config.toml
n_head = 12
vocab_size = 16384
norm_place = "pre"
qk_norm = false
bias = "all"
parallel_block = true
init_std_qkv = 0.0214
init_std_down = 0.0048
lr_mult_down = 2.0
warmup_steps = 200
schedule = "cos"
final_lr_fraction = 0.1
doc_mask = true
z_loss = 0.0001
Each number is 128 + 24 x the weight over its row's rms, rounded and kept within 0 to 255. Layers, rows and columns count from 0. Numbers have three digits each. The size before them is the row's rms in percent of the matrix's.

# layer 6 attention output (transposed), 384x384, rms 0.0748, rows 253-295, columns 64-127
086:127119099168124147121123116138130119115119096129135089151123088112092120096137102139098153136165178140104132117114107167124143153123128132101124122170113156117152127164174107126125130127127142
086:139109107126114069127126143153141144138158165131119080131113125125109159111111163129110171146130103108094102158109167156118076167093132128100124166132128100105149155131180111116111118166109130
088:164114093149185125150094159114127131146177125129108136148127120074119102125157139129119130116116096130124146153119136111126108102135124149088125106142066149110085089134143174090142113130114140
088:099120105134122152134125118119160127154133147137168130152127169150151154128158148122121079125119135142172150149089152120098161150133137159125136147133125129083106094153150125168139116081131128
091:131147185116111183098137121133131155106097093128134097114105080128099114169117148104114173156131138164122123107160121115136076170192124124168157133095139120135086161127142091146082102106110131
101:131136132131130169139175122136135124092137160158161128105054119144142127120155117113133126122140176131101158109132146134133101170111120097129154101118123125128139127158123140147117097152164084
094:138127112147108109128101097145137106146087129135110138107112110124119116121147151156086114121104149116116135125119112132132135119148105116146134095110122125145148140074122120113139141103111129
089:158135115129142188119180113118149151103124125104122106113139130146119184097122104123114091150086128141112107158111133151146135161138107099088126133126123160150128112101136154133123122122160128
099:129152149118111141131138130095115125144145140105096147142162109145126102116110102172135115099127137160106128134142112165184099118099122158165147148107104159092146119091087111160139082153110090
087:148104104166157131147104110140137147120105163145127121104164137094113188168100122128140138121128123132156158131101086156114117099103123099083132140124185088149122117135088118122115116076141143
087:094153140104106169125155132149135104135084124128144102137137119153122101130157170119130152124132098109127127152103158134114122131148122116164102142168135150139068098139130151090137169184135104
088:114094149130103145123079140084106190114128106092126124069135127121069166140109144101108108115116134158130154127137083120141147106131152095138093134121108165100097136124141126176121105108150160
089:118149129144100135162099135138142128150112131123114145150132177125162160127158102132091142155082173146117120181105119156103136141166124117158090119133118110135135129116117148056135151089120134
084:083133132152127121161126133096093149081110123117153113112108154150117176111106118110144112080106146124104107113160138088086156112139108142124131128120132163096140109088110119120111173090119137
095:128144123152127142141117145135118096157149153114113181131148111111095131173095115131112121115105127129099135157152145131149192153129130131122136120084103127146134143101163095149097156091143096
090:111156119142115109155119115175091117135166148137059134145128124153120112148140163114117140135137138155120110152143129121128122162119116083172134178122065101130124143083182137108145146120130176
092:138149138078150126161119122114154140121143172155100157148136090126127106113099112112163124138159128080127131140103117170124156124139116117089079142080139136122090151170124119148110122139141138
084:071148085123093105162201121133132134133194145179118101123139114089147113167151130129128112148138099082133179112113093165112144120145111164104123134110107116118114131126158157123128131155112182
084:102094121119115127138122140126100134136088173150144122128099137151145122149145122078137115121120132069127138137138138136135153142114146108065113128130135127174161076155129164129160133140111127
090:096156158097153151121146082209110123132097091060140141116168125127113100166139100165144140129143118125115163131122159134118128139104130131132119126051099111120096109105130156175140160148149140
083:126124112112104139159141125148099137145124119105099096115158123112143136133144173142070134126147130143117099127131140168110154123147145138163154114127143149081119125128133129109124135181129107
089:148165134126142102109135143079119121114169144138145113130119116174134105139134114138122154155135122101145111151139119123093134113143166136157147114140091125154120116101141154103072092111121132
096:155111100157138125154166105172149097130133110089122188107154143103144119139115148110151120169147106133165102165088142135163155124135161172115147103139108121119137124109118139100149101144130144
092:110090128129142108138146161138100080145138198132143152141154148115171120148159138165078104102160105111120101157128148117127125150110124107117126155109136163114123143102129132103102104130145171
083:134123178143114117139121105153137120127111132106138158119157089151123149083154079120083139116137118129172107084147087115107092130154185135138100116155116111114128136138129136109145110126151149
095:118135149161200113144104120150117094087157133148099149103144122097135112086117139163143117100157081118163135144118136118106157117173160137121134147141094104137117120115122141094158106108071117
093:082156129162143123126140127173139145145164162121139197121120104149124147166077140128162105124133092149140160144111140126132144147141114128114159079171136120101108113142095153149161119148115145
086:097141117123127165179138123148142109108121103085173112110143143161145159143141128139143144097130146102169182092131116105087137149123135143161157124144144108131094170136123152143105186092060103
088:126148092107105101172119114154147087106145107119096166133144110109101100120148112140097118142160122109129105131134152126125127100128093088132132112105106080164148126110107150106151159152120135
086:126145120170109152113115128161113158113099135136125162133157105106139151156138145147142094176161138125135110138128111146138152140106143140152135135125129125123139130135115159075143145186116114
090:128075112137135125105112150090108162135095089120133132147152140158165200121122123117122098145104108151154128099109111130138157131136143092114165171101126125166132139180154101128153076148107150
090:146117148113143107136117156130100151149109131129161137121120156161135085071169151115137133146131146120122147126091123123110173100149122116137110106142120111130123145137152134087115121140153124
087:127091110106137107101118140136159159154141148116113127122090134131194138136122074134155115113094165156130118106138127118121148101103115121118153100138147172126087148166125105146141117124088105
089:123117116069104137112143135167130108125115112134088135156118158147134100085188193070175094088123141130102108123128116096101108132140124091110114110124117133114092157133153125116117162128124135
089:151117150176109120114158123063125164104138113097116146118117163120119135102133121169170127080135164114130109122136090120083106175106141117112130130165136184127162113108125126124096113112153092
086:118111088136085119143139152153117113126126172132161109124164110134154129112156105138108130120162126102093145132155123127115116081074176110124151081049108156123107137119147191125155124132134144
090:116147091156063108168154115120134165108113135099136139145118143140140112123115103148132138120121138131116113149120134081149083119112121149128117068135146128113152154119084127091111129139166147
093:154113096158117170111109107128120137105143111131091155121130123066125138124099151162072098115121150079139115112128154139166125135110112143151146145101156102162149101146126164102151159143126152
092:131148111104085156122148123145040153158151172154136115095130129137152172081127131153105130121172147133074136127145121119119116114125140117144154098130131125123152164169142118130150127152122131
097:093160116143126124127119145137117060141157119096115136144083162162100096102122118136080150120158118115108104123144097134128176105137096182084108141123128149098106120134103093132125133155106114
083:144124112109132096104081117157157112119142172117092126096148105117143107117158118144156066175124121152156162132109120138128095095117133102115152161086135140154151156114149116123123132113157122
093:102128102142089146121161144152064144144143105127171131155123121135103169111139111129131129125105122145104115135107128104145124132153149112148138139186130146108149149137158164164149125151156137
090:103139098108143094126157121068142159094126096128150146164119127077100131111122135187125136150159109123125109168088120131149129149130177103093146161153185128196146129163145131135153152098162163
# layer 6 attention value, 384x384, rms 0.0826, rows 254-296, columns 64-127
082:102168129157124144098144107129134122114149124138169139116102140144097121176164125155109090109138153158122090126101131136137103092135172124152152129151124128106109104149133124130098144122122121
082:137125143113128075118171127118110121131074154119142121099124109128152127127174127139123149119126164125116083117125162167144101173112126122160107142113144113162152124104149134148171148125090133
089:137115121154094122178153165156098135122103147149089094094173094113117141126120161118149146160095143117092165120101123130102130153113132114089168102154108137133098129139183144080119128147142116
088:126099118096111112147108151150106139093168178156114144129130158107149135156133151094099115097143132097150082112094133108144113109101098097084103160176139147109135054110112108114110135121175104
096:131143097163156112148161143140103133158105102097115108164125128147137116111107112117134150106113123132160117160099148099103149102147178158142121136137121101152122136146119140113137124116118164
092:123135181120161104144126116129142131152188119160172091135109131143126162107129134075132153141117095106121115158153121119152109124090089130147101154099144108098138118120147126124123093106116110
088:156113111167141098143125143175148095165134128132148113123115110106151134121136114142155141159136118087161104135130143091093120090114214157087120132125124106136155136141134142132134119097093157
093:144116143119142121101093119098121123103107111146149166118121138097089147173132168141112111128176070135113136133123125058113109119116121085082140141084123126146098105111100110121122073115130137
087:153153150088082115099115118108122102171134110148124155096106121125112158141133147133111195157127113151136142112096137155178148113103116114135134130111115102137180157153103094121121127110110098
090:117114137163152118173131146076145141158132130136095163175125151119127147124157157098131139144159156181142092118141086138110127106145142155121155117111113134141156123133140112130144133129143158
086:108157158123126098147091141148182098150132177113118149127148159085108126133184099126093145070142121125116106118116124119099120120162105153150135146124094111116126096165126109121142157140188110
084:162139170100169128127113109123138166145116151099152146089111106115076137134123143152174117116148127108108140130150119091124120122088115101144130146118157120139089094172174091176118119122148119
082:117110101106122123126152137159119109168117109119161107134123074114122084158150133106090091140140118087128156153131132139187122151122107131144137110126139106123086119089125114133170137182140131
094:100133128102077164088146138117096129122117099156153124115144118091124106151179125119112154151095108125084106100119061170130129108140108138138144114130149142135121124156078117093132149116116105
088:142093155128131137139106120124118119100135138151151118142128188140120135113145105088136193144133100114145169135105129098133131101104121163131127103113139152137101158154131140118113145160123082
092:123104131131110156093131103114136122144118099112145171122151126118114148132101149138115157116151139131111137140122091110126118129091195143127106100129121108138166096141160121130124166141120118
084:134136148101135131114130077151111142083138112105156123161112172119109145146131169139124126135092128139101097134161134107123113136157169114189197099137154117155151110127135133161149114160164125
087:120123132123153122107149152116150138141162081134147144165140109129103114110133173124131130108124140135161106112071169138108167132107099181157112095145099114162132136148160095159095141131108116
086:151078128144124114155131148115120113107108168140112127091121141147180151156125123099076178156118118149148126157144089161113107092126139147107120100083122136143170135146113085075102125148111101
084:141121162119153105113161132097134134121113124180155159146167108142107175130186116112149126156099118114136156119117157155151129099094133103128149119120122105118137163128127120113151147075158165
089:138113097181149115143112130171146142120156135098115138139110120106156093127135142132131123116127135104101138117139162150120149151115173144083147127112102135104159082116119124159109148085142141
093:134113132134153095121143112127099134132175123151140097131135127122104155081075139117128119135118128127102142122109134137107149159122145113166087150124113111201125149124135088117115141124118089
091:073131122111152092139135122084143150118138122102127074151138144123089181123094143097143169092104121166113156133154145150137142112119116140139122108152094088110159153079137153132132144135124121
081:163158141097153136136110146126151097140126121121132118145104089144094118156128183140145118132132118120113172132148138141117119128168149136130136154130113108141124143094095173122141101152149122
091:115131117136091129135128120141127164169132130144091143167148171072109121157154117116094170133117168118104119120097113164165083106152128135127148151135118122074100134167143171120162128113143130
091:185140080114088092134132144115100143113103106123134132131140144128125160104155126116085145152102147178139112097118098173162115128135133112125118126117145146172192128117101147114099162106153143
090:117102122110093097113123171177158155135136130105169134148114178130118116099154169128140105135131117092121094126154195158162119110129133125145119119088136175105114139112115096110137106122160115
092:142112116142146124126141091119117139164144113126139124137129161163178112082133144153125126127099126149135130115101118148141159152150131126118116119165104132132135109086140168134135132139080097
087:134141110133148129149141135116157113102136122153092140137166166152126099126145111129140128136133122107121156150136155072070112140127141144108162129140133106135155131137126118136140119171149130
089:102113123133116131124134124108135103107153092142100170110074154096123086155082153118108146185134155106116163096125142069164137159145128146099108091150139103172125140109146168154138150147125111
087:101146096159175132117155075146128109137123140130120161130135117132152097148150108120087148107101131137137141113094146157129121120139160141134181133111164129101151105111133114124133078136136144
087:182140156129137132106135142132137124135142131125093150151143105169093105125128153153155179143134143135137097168109136094151134105138109160116118156114138185151160139121140129085150094145105108
091:128153116147099109139144129140150143127152102125139132069125164144102131105099130121151138132147155128131097135114153096136127145143145160192118163131113153136120115098134088141157126119124122
090:114106092138158137089148139174129120123115129102147134154142102092146129121128096121119122124140122085111126190124131127152127166108145117120099136136097131176152131132154105183153129100136181
092:140152165120199121111125088127101097114156125083145124157165117152140127136130148121132124198145136155152122105114116117151122138151131134162114170115124117114099147145085092096132123107154111
097:155162114125137124100123129160107102082142144133131146117202132122109134092159215096118131126163183150115112085126115115141141148105159115120115155150092113160133129126181104125155121157087127
100:125107093140123101160104125165134122181113127103095091155151143134133136163111156124129135196158091112084161158124135169122103148140153115111153091117120144142111150106119111143125092129109143
097:108125156139175155142148115159115119102150114128122149159150138121119128149090138128122128144117100138132099132121160115121170085094154142135121142123137105137155141122110103116129138131133120
102:160124097115116082127146174149131132148138136134146162089132168178134106122138156099127131140127069141160133098101148151138094154138087185167115133114138128173145121133133101121145113063105116
089:098157159098114078142097140149142152136174100127107138151164105107115153157118090145127161074131128108124107149147185139130128142166095093120140167124124133091148188092113113167116118135144133
099:185153151164199134171101133102158116131191133115137138141104103139149121078146091131156128162115112136113132136160177158093132086121143095107131123106127146145136131152096135111104117099140128
100:148097144138136157101125109168085138111169160089146143163157096046107138150129123138083137171066158123115109141109122125121127098113163104106113136134112126148119122110091138119103137118109122
100:151122128170156154101115106097101105137100108105119132121145139103149133111149114125127134089129117167173144112143114127172102140149131167151127153130102101144184100194176132133169086080147137
# layer 6 attention query, 384x384, rms 0.0564, rows 256-319, columns 64-127
094:134156113143132123130119174132114081143155178117150104132107114132116148142117122078134118113124146160131197127095131122091162143139140128168078144115131096147171101110149115101123130169111164
089:129120133119140127119113113155116130162089152110117120094095133103137112120161106135156142138176134149135116097107142154155122140129136105139100148115162105092137171108157154133143132109140142
086:126120102119172112122175113097125163127113161114086110156153115129117108123125151125119105059149114089138098134115131129097165129118125133163120114126149115106086176121117125175133122125129121
092:124132112109116114085151179178116141126070140167132145148123116167170116120123142171144086105133168106126142148111120127148121127139094103116138149123121137162164083125158098143118132112133165
087:110112129117122123138126143123153104113109158172117135109152114135122194102074106100130127107084146159113146089109140132103129146103137133148155111119176139148083137153144132155151147121157114
089:130149151116101170113159129114141112124126123109139141138138098142124152104104124104068142149120125099099114129103122117101128113124155124171187182171127142093128122104154163133122103141119130
094:149116107098126161136123155088148117101163130140134144131085136126138079117151145110149111104095126157073111130110189112142122116101120134077092164153160111113072114136113115148121182098161124
091:116084118116144131097136085157094119156088111139127109091124110122081126101150113131119126088097144131127083149084112124144124133147076121155129098091119103112110136111123126136137097106110144
091:152115113156074101137133142100125133138115135132093165188147124079115122131113100176150092142109124149082142141111111150135128135108116166134106065106160101142140161140092165120097130171113115
094:129145103123091130149162136131103090140118130130126137118165152161140104121139123154106110153157123112178132104126131151157128110123158122103171160058088127106128157114149160107098118147105149
097:092121112152159139152086145125118115150099141112153113168083129105061119115106135125129134146124157151114091126081128080125066129130111144127139138198112116126151140127097096165107118136126174
095:131111149129120173107086136137148083111166130110145118134113127153129131142113135148112103074115133146124108097127124138104129129109092110141071118143114142104147070121099093086117139138115117
095:140113143136129174132118134140136130110164099172142140129139076126121127094097151128114101112146113154133116110133059139152102137107126117133074140179090123115088123121124161117136145086119156
093:162102121096142095134135141101112083169120145121099123146136131129101081123153134108131090130136150131142105082134125118121078170140102095106136158063112110095110132085151105140142072102133123
096:175112146128111084120144128151121163125130102158151136128122151116110113092094150185121125133137156169118089112128116112094108121131139128089129100155156117124120111135142106158124099120108103
095:125129157113078123124142148137090171153127128119147123097091135137116127097124143127131116158103137110132147175102142128146086102101057146099119151102141118138124106105086137115103123103103107
091:147177129135128126160166115129137110134142187140144131162143133079124109126119080138110135154175182094140109176142136048145141154153131153131141146145113141161118117100143141134146129141120109
096:152092152125164084121111129095135143103082124121126110166154127118117112129115150140161138153171163110117139123110143175116124135141122124092119142168107128138144139095094150116128084168087102
095:150112139146145094090158154102102099128129130114139141124144165129146113129156093113136135133154115108131135161112115154140115102139147134094186161164113149179124112142165105140122133138150140
088:130132101151098084144153130093128148159147114146093106173129127110120101102113142166181147125103145142141129128109126160140125126131140124111122133152148153102157094143141094162135127135117129
090:122171088100140169177136148139138152088121091118128145100117155135151105149144110132115138092093147142124112109140119156141124119137138172129132152109155128153116141146130164127102164148126118
088:091122116118147064119154147113159099146171175130132152106154140171134168144137111130129127166167115165112085120101128089124144106097138103123128164070135104107133122135110152160170159114147138
092:153153109128153117124125136114121099146097085079108131137156124128142095116149146153100116150134116119147125163127133138151112130137173149146138101113153127169195084071106142136089065127109099
091:152105102064155130109108128138151080164182126109132159153113144180129147166113147150115096183077132156119134115146118127139114134126150096130141150143113086147136131150153219125103151138191125
096:096117141157137134124125087131149135116122162128140095120135121127190135155104089138131120109143096104152101134122117081109127125135108135123074093132149134047169092098115103143142122136139079
089:135142121124158158129145127153138167137141113073147134126145163119160171137121135189141107107115165084123135128160139141130178117140169136138116130121150119129089122122111118144121096108147121
098:155098081117130107113144101109087129095122143104117113133151113124143117143110150161090111152177169099160079138124133148144184168104137139128124135177095153116124123135162136126159142130075113
082:110130121140087159141157124130110095119122136133107121149129119151162129100119130155146111117095146085066155145189145144044099151114114136127108141088095120115094177111141119104107127124108124
093:143076101089135128126120105144163124109128135144143122152123160135113116110156152143106111126167129104120140156146132141110124159126112149102049100158088160180148094106151112117167157144110121
091:144161161132109143157118164122131125083140131101147120133124163133135168132118130139137138170142094136147136114124093134119101164118102143146147166117150089105069155125120147096099154145096092
094:148117103141105182136126116171147089115140137139186154130112156112086108132144118136077097106101124074178140109096128129109102108134124152171122141127137138143139139111111114159097176123169083
091:146125134135148137138158162104098134115113136134149092135113101124173096141123126113169147113071130129118142138123137083138106138109133135082107142132125136159158162126127154126115103138078140
103:119150134182171166125126134081110097149126162125138116134154198117161128127116157093130140133132153135137124198112101151135125126117144161070132150124159070096118091137131125122154116114113108
094:073124111121142113103148103144134144080123153104134093126116141107153091174106168169152148146095144157132081128091096166149118129148131073094111151178150106119135134123104111105133100126146083
096:125097102096176111095110147152118149120154109106129137141110097159097157123173149124132156140156135151138111156124144140094138122146154078141148152147147123152138127121149126124117111117157109
099:111155145115162148104118137148178158129112097084151100150167122142116109139131141170109124142114121157158165102087144178117133146122098143134111141127110147131097105124128130156115196083135082
091:135095156102109148097106115105129158103144110152174112122127152129101140122135111121149127159129111094113148129115109144171121132081081190136167125118184141129140081153096101152144109159127141
102:127145100089160124132124123113177133122120092117141153116160115094127190146138120144130160146152113148156134101114156106129130134125138156108124110135155107130092139151105155128136138128112119
100:107104107142132116130099169126078138147117127101115132131125107129101122136177119074174132137126067114117145171134100163138099120090154115113117117149137124087146162151137159118114129129106129
094:145146163151157066131155107116153134144118099154125121154113150133108109099121115175137143126144123085100123108154095130126173097137073117113097136119143121120157087119109137162171157123160160
101:152119117165131127106102164124110120129181133170167170123136127141162125170132121108124105125076088147151111150184155154150129149086143103128126111136097128126070125131137138112099146143141094
103:098139129119158141132135154108139102130104153144119112129133141127161147069146123117156107115161097127129151124118111157150088162099107129116147091080120112132169108148123086115140112129134115
095:130126106100084100097126106105118106163120144114113117083157078146126123088134169147124135130108108140110138172094126130133099151141080129141143132132177118118159107120154116103140141123093107
100:116115122166112151149146096131121088132135157082132104125128103089108119114132089135147105169182118111143180108108136163167132160125130096101137140098156096153144159133124123143118082154099133
101:103153110112128165127110168150081137105156110112130116158115158116139140162107102094138113122134129134131138150121149167176109110198118109140140153196138111127143170153146121144113138126143130
098:134121112149150157149085160126104134109066109112127105108170120127159141129137152104125117111144056136136096104147113105160136138103129140133152107135109089175148133128103108143165180139141116
090:164113135123177104140124124111090111131119145119108159159096126129103132115119143106150105125143128113161120117106114132105119136145124155146097151106158085156144138154140084141094164136122132
098:089128099121117113150162086129131120141096163116103114164106121112122153117080125127084128121091161132117165140155181142118140189117164151090175122118092117111170129148133116174124152134151198
099:114120176107090102124160141151121134121120094117136095122106140110150130132140123095140093093114117131106121137166102122153148131102087117111147152084123173095083115126107135184148143130169178
095:168118136145078122116129119112107129180130135127140103074115107098124122117125097127134133116146131144123152077111058078128151155146133154168177116164153127073138144100138115143147092115140126
098:147126108114116102121134115175087130127117107162134154105120149188123142142170113144129127156104108144128118125156102133136119179145154113134071131073124151111083164129114118165120156128105123
099:144144166167110135132112156126102107146134098110131127155109115141118129129135124111101149175103085170110128172126109116137129144099139103166114087101096166115114117149129147093118079119123131
099:151098123154100123120091119139140163114138126176085109108123125136110113137124136128093134124139089117107146111165115092137144132158108110161112110076119127102156119102157092142156123099105149
104:105139111113106125127144129145154086164166092135125137154150156114135124134138129151096153100132150115137134137146117120114169121123103155151152115150095147155119074134129165168103046129125141
099:115130090110120104101167097162142179133112124099079115134112120096112148145112157131078112103152095102130116069155117121126125114137149170123110134117128158166116139136119141175137162181121115
098:110118140175112141132120129161166115106158144199135160180099131144129135183110109141109157122165117135141129173114186112130146144103138167183136157199105150121113143117112121134152147129150154
095:124098134128126128113161108156079180148131071166121117167116132139129098122092096130104124114154138149122124115137149169131141143158134099120140182175140111121156119130136093147090128114143175
096:142125127140114175118118149130126089123109129120143100124111132120127100116139108133194160142112137127163142098142098111131088147150100114135122156178131127104167146141120108108129109139130113
101:127089103114101109093141171081121097109144117131111113108145096129132120152139124139152087119133114104141148161131122143136157138161138136151140122138127128123151122121141160098089115172103129
095:123149127155134133091113125096109114082119100148134121103085124107137124144132112129085155119116152139126086143122141139124134125146094133103134123141156130122130110176152089125124184145094149
098:150138112156124091136152151132129116165111164119120129112165144101125135163138120137123153093160088136159142124112168097134114104086111119120133159128118096146151124124115179132117181179104184
101:148100125127113126125146135139115126122103085085132127093112106139108143114132149112148165143121116102099119163098154113126152145136151132134160147127143147162113185100109137174103088154165130
096:143118119158146105099116108097166116100147130075104088123153150104140134135135128147135122162131083107107122197144117141141141129125145174147137117158165175092117101146093102126110078117103122
094:123086127144132149133079107114126110114149087152112145168134126112137147122145157170117171130122173121122125111098155146101117118117131132187139152123169109176202143155126120130158161100110132
# layer 6 attention key, 384x384, rms 0.0555, rows 256-319, columns 64-127
087:159119097135164161177122158124131150121133140117152137139118133108135105123117106124131153103176132129142135151083125147136149091145183090114088094156097111147156091071127160139116075109131101
091:179115135138160082161120108137089123140057104133158135120146153101127124119132098110107115184113117098128132119078109149111127166157137085145168133120119143121111135122102144115122126157172119
083:128126119131148142141122092099109098141125167137115126117151106125112143081121112173116098101143104174108123114117134203120140150130085136119114150125111144140108138127108099127138114147095139
091:084093094103111136106132093162115158079134144172198145122108146144156091101175136202166157112129152120138134151152132165090154123106166115127137167133134179138168141142130100113142090124136105
088:101118085110139114090174130141139124087128116129138139119103118112132183132137132154116102131119061105137129111089094154098136125110148120147131162117111156128095105164125106131129135118188133
083:123129153091124128158174130110102141149111139179162132184107136146126154113129119173101110156155165137131139133138120130080119086099113153120111134161111158110138174124096089096123123129094138
087:109135123107133171149105147117148153066107069146138112102117131094121093114161193122161116126155155106102165113115127160155152126142132169148105143178149113146127162149110176139100162131106083
091:088104122151101137102102161132100075157129123112134122096122119114083158100167136128148124130142097122163126077171119114132117154119109119121156141061111108144098119163124131170101134123139109
090:101122170168090133177144142177138075135123182130154158112120162085147113103111147124157080134121114110119147122120134138169120128078064107111119161111120121093132131114065112139129104137165141
090:116143089129120070106152118149117138136128151110093122094128138187112096153126139149117134163127125125161112130130127160133131098152138115102132111083172102108114116131117133119140133098110158
093:119140139103138098134072148106094131141129175090120120122151117135099110124093119114124129124144121147108132121119160092122121142134155171111097123155118161116112129138127127138094101136149135
088:126126143098135129086117130166105120131140156117104129164151116141095113170154136131135100164142134102109134101154068205110121108160148163144114130130156125120135124127175087077138157127172124
091:089114128100133223110120150123110130125126142109128089127126112191129168144125138116138142134177146118145136109163120104107099119127116147153136129145123142149142100147160134137130153133131096
091:116113151101135096181188139079154112144163136104114128124088135108108099087138137113103147156165135081111059104122108112145115138126165076116145124088106109110146145126139157174147146134156144
093:130088117167146114151151126103101145158163129136125116079147111150125125128143117114116128122132152121143131104177137138143128119139095148094124106149122122108140105132174113133133126171128107
089:100138130136114113086140162130134122121138120123133128108117112152151148118149150153149098118122111147133122138120122138159111107115122102143109180117113178122140129103159157153131151143139121
094:116102103137090127146146119137147080138167136122153140100128111105156113154157104070106141143156112097106076199119097113112138155144108124148141138149078120122109151125116121127124099108125114
090:156168153157097099147113145125143124147143117092103182125143088099129119183134108133159093155118118094131140127138128173149146154117188161135085164157141159083098153150102100120106140113105154
091:143119141098109092091124138097111120126068112129151142118132137143170150124080135138144117122145120125139110160096127084153122108114149092143110134178104116143168152135140110116147100118135169
087:132125136070155118146122138139107169095084157155143115136140146112053138127156095136142099124150183164129112162106130156100132147144124124070136152077130152100106099144122103187098136151140107
087:143110148138142136125135123116108152116152139097150147136130129121134133089092136106147134085150090101134153148111146149121128118129114150093084156118132138122127162128132140134112117110092099
086:114164105093140149127171148104145130151161138148164129146128151154113121123127168125107121106124150169121178151096126109144125131103106101147158135097134127116113109138106149110136112130123108
090:123148154151120134147084124119158129151146109108161156148121110111119053093132132119135151155123121105182113178159142130160137147154121092150159125126131180136090114130111136119117116154134123
093:138132148166120136165121135144098115114123137143139142128106128167100108148116167106155103142129173124027140147134137134136110145112138106149082115108148128161141110108152137119113134142143165
096:096104124152159151147130095144159122081072134112110149111111143133149117174126120172137154097138171149164167126122163138094124108138123147138152121146179104134168115098132144085101109156084148
093:158189137106145101115111144133139136113146100154131158117147148115117181129118160075088126152128113139124098169123126112130173141120144136139131131122145129106117128127084163116124149147142112
096:141131110125101167104114113121118134110164122151178121097110122145158095165136107156116120129135139121107126089167146145122146147124122090148147123055128153135103160132141113109152136162134153
087:090128119140115113109131158112147130126160113146114125162164154135119093113111128122138092124153142131155147177150110133143133173134115136130103139111102125133142175065144106117137144132142147
091:149149119112154105094124101121129097133098095110069123124105150107107122098090136133123130128125127093105112120122151156133152135105122141119085111138154160140162143132109127155138114119099119
087:110126144147124121123166126144076125098139149102121167164148143121108159112134112139100128124132118153152119123137149097131148128129152147170126159130126069101158116112136151142105143146104126
090:093125160110106114135124119122124137109101136109134160118119132123130101138127119150140108109115139135202140138085096138155112112126112119140073114147173095152123112117122148134083164127142100
085:151107142117160130127133111134095134092124147175155102140156143141154121125153100122164154093118114081143137128102141131103090127105145171133094113102098129127128146174101117062146093141112130
107:137128107151125170116122135121095101169097127119115120115173121148115127138077171077123145133149104098090090151120184136145151102125152130119130112148113127102144137110121126111149163054146144
104:119156155115148091136156124140148181144069143119133064150131171101163160096106172169113124137126167126141145134131108147158095101101142105091113112132148135159130146140126098113153118131142087
102:158113154127162127137127097153184145110129135135115137127135093113145131148118144084138155168149158147109139134119094156119119134069097095121138104154136112132128095126134112180142139116138096
103:098139143139136154112107103155186132136113109086166139131157152125127123078141134133115126140111097110201118116140132145170156140120116138122144105088108124143107113144134119123069177122127156
096:154119127115108144148121115136188138117102119113143122112155146148154174118137132098090120107106157106122110094094099110087121058150118148157147108102192143152119132128093115144095091163083117
106:169121146111133121179097107113122131125174099120126136061146099121087144101125122134149135129119117096116140145108146147101110144101135160139134120132154135100132148114099118128076122096159102
101:158142154134132111107127120125095143142165154100133144153126132150132106124109129132155111199168149111143148158120117135124087120145167102137134150132156086113136131155127115151144114141103160
105:100198113142123086108125170087143112144151165161160132166114146092162136122111118144134133128127186167126118194116140151129096119112093077110160129187138148015122100141130110134108104180101146
106:176099105137085137124143135118162144138182140139077150099148130140147131153137141079105105110134112148101163085172178092136160124176122114115144152159106132138119131133143135107147131140118095
106:113119144124089093147167118128147113141114147135107118134145143103131107165134114095107162147121180114119097112111184135142127142141141134135137098108151110174155152129124123116113101113143121
100:078090137135091154125134165173111157153112135117116146117120149140138132104148115106087094140108116139151162167143147141115146094179141136170152109113129135118144115157139095101104157150139122
103:104121098135084133147113116145161130146117146089133127130123109139165117127109124132130102166095128123180143101147129148153095147075120088136120089123120137133123167085145159148120128157126150
100:140141123140125130138094150144102116111104114135103135132134106163139121160115075121142149155101120153130119205115130138129123183154104127157144113138123136146109152118124114167158136125131127
107:094085162137165152136091143115062084085111139108141112089163141106151140119146106121153091112166092155156129136162160117156139124112085109170167089137138104114166119127091136112087145138112120
099:139112143115132141090127148091143086159142129108117147143101131093068135111145131140135134144141128157134172094096092147146123128110156144127148174109160090104111105152122135115126156118144106
104:120137109129152119122079158169134126126130170124112150138125065182136156096112136156122150178113175133098121123132103128145118133090129066123135162105090144139168121124103104134136149138176149
106:129089129079140098118149142171134131150109141158129119096123131070106153158154132123141128140157109135123136093121133123110200139120107100094142142134171096151123127123098161148125108107180110
102:156101119105098107137158109144106114149152094146163147131103142115106172121099107121098131141109124175098104122128089095144135147150146130189158142100167104108120140103109153136153086122160126
100:126123167147124093117142144127161136133161174134143133092170133084131140138193135139111147140127122164159111135137128120138135153112153139143126149166158132137152167103135147130127147140113173
105:187115100197158144123075099141112154138127157121116148136110114146109131140119140107131157122137118141134094151122135143115103171139126109156122132134108144153139165110154155160115141146163148
103:140088113100119130129110121134122140101124128132120157107126131113140111126119107126062119136168142112146099107131094127122108099166149139159169124116122097125136153100153129139155107150081116
105:101140090146123144113097124081076132165122171133115132130163140149105129105157129129118147109126163155112153188102088105140142141100118151104100109131121098142124113116145130100135090095105102
101:095167107113130143142161125157087119130143111116124121173101131126136134143085147144160109128140127136151110130176115125117156144122141139128106136099139134134131111148117084132132126138073079
092:126128119110159095124135103153145125102128138152141152153127143158190121123107129158153125121141118122132165165107145141093144165125171136134084130155121137153096163085157128165117137117132125
100:158138134150160151143127110105108159119134148166127094154137093096133135124127118095114146159146097153138169131133141137145089164110156084112150131171159081136167135124170130146143160122113150
101:168127104120138110154106101150139095150117103110109070090122143136091109132170121135157154099134140106178160136093169108162082138120140138155097125118123152095121136083126114176131137149123123
102:148158128139114136138109132122125129098088145144116128146123110157170132123176118113094141101135083112107104154170139146144163130141142127136129119136131137114129125130112115167089118119109099
101:150146135107124118113134126145133145114162133113124104097142119117141145115155148135107112122109104096148165159141141156139139113111126120107117123093158119099155099132153129155124170155083097
109:162142121105153110127137161135136130126103157129141123170104120107132126167126103103125134139122082130112074135096122145108133123145132135132169179126113100141137121147153143110157155129115147
101:120105129119150127099103149123158153121121121121144146121148129154123123076143130137134112104129090126156157161144174134150108107160137146117126143156147139137128138097163136112095112092168117
101:126122100137153155096073129101163171080142107093101127108130138067123162116112135104131120136159104099092166155129127116123144093149135123101099133177158161119124116136090128084121083103156150
099:132145162147134092060115144110188120115145154145096138112106172102135116125110120107124122146150142109148161143092137114105136151163122135163130105120143163148173062101101156112141138130167163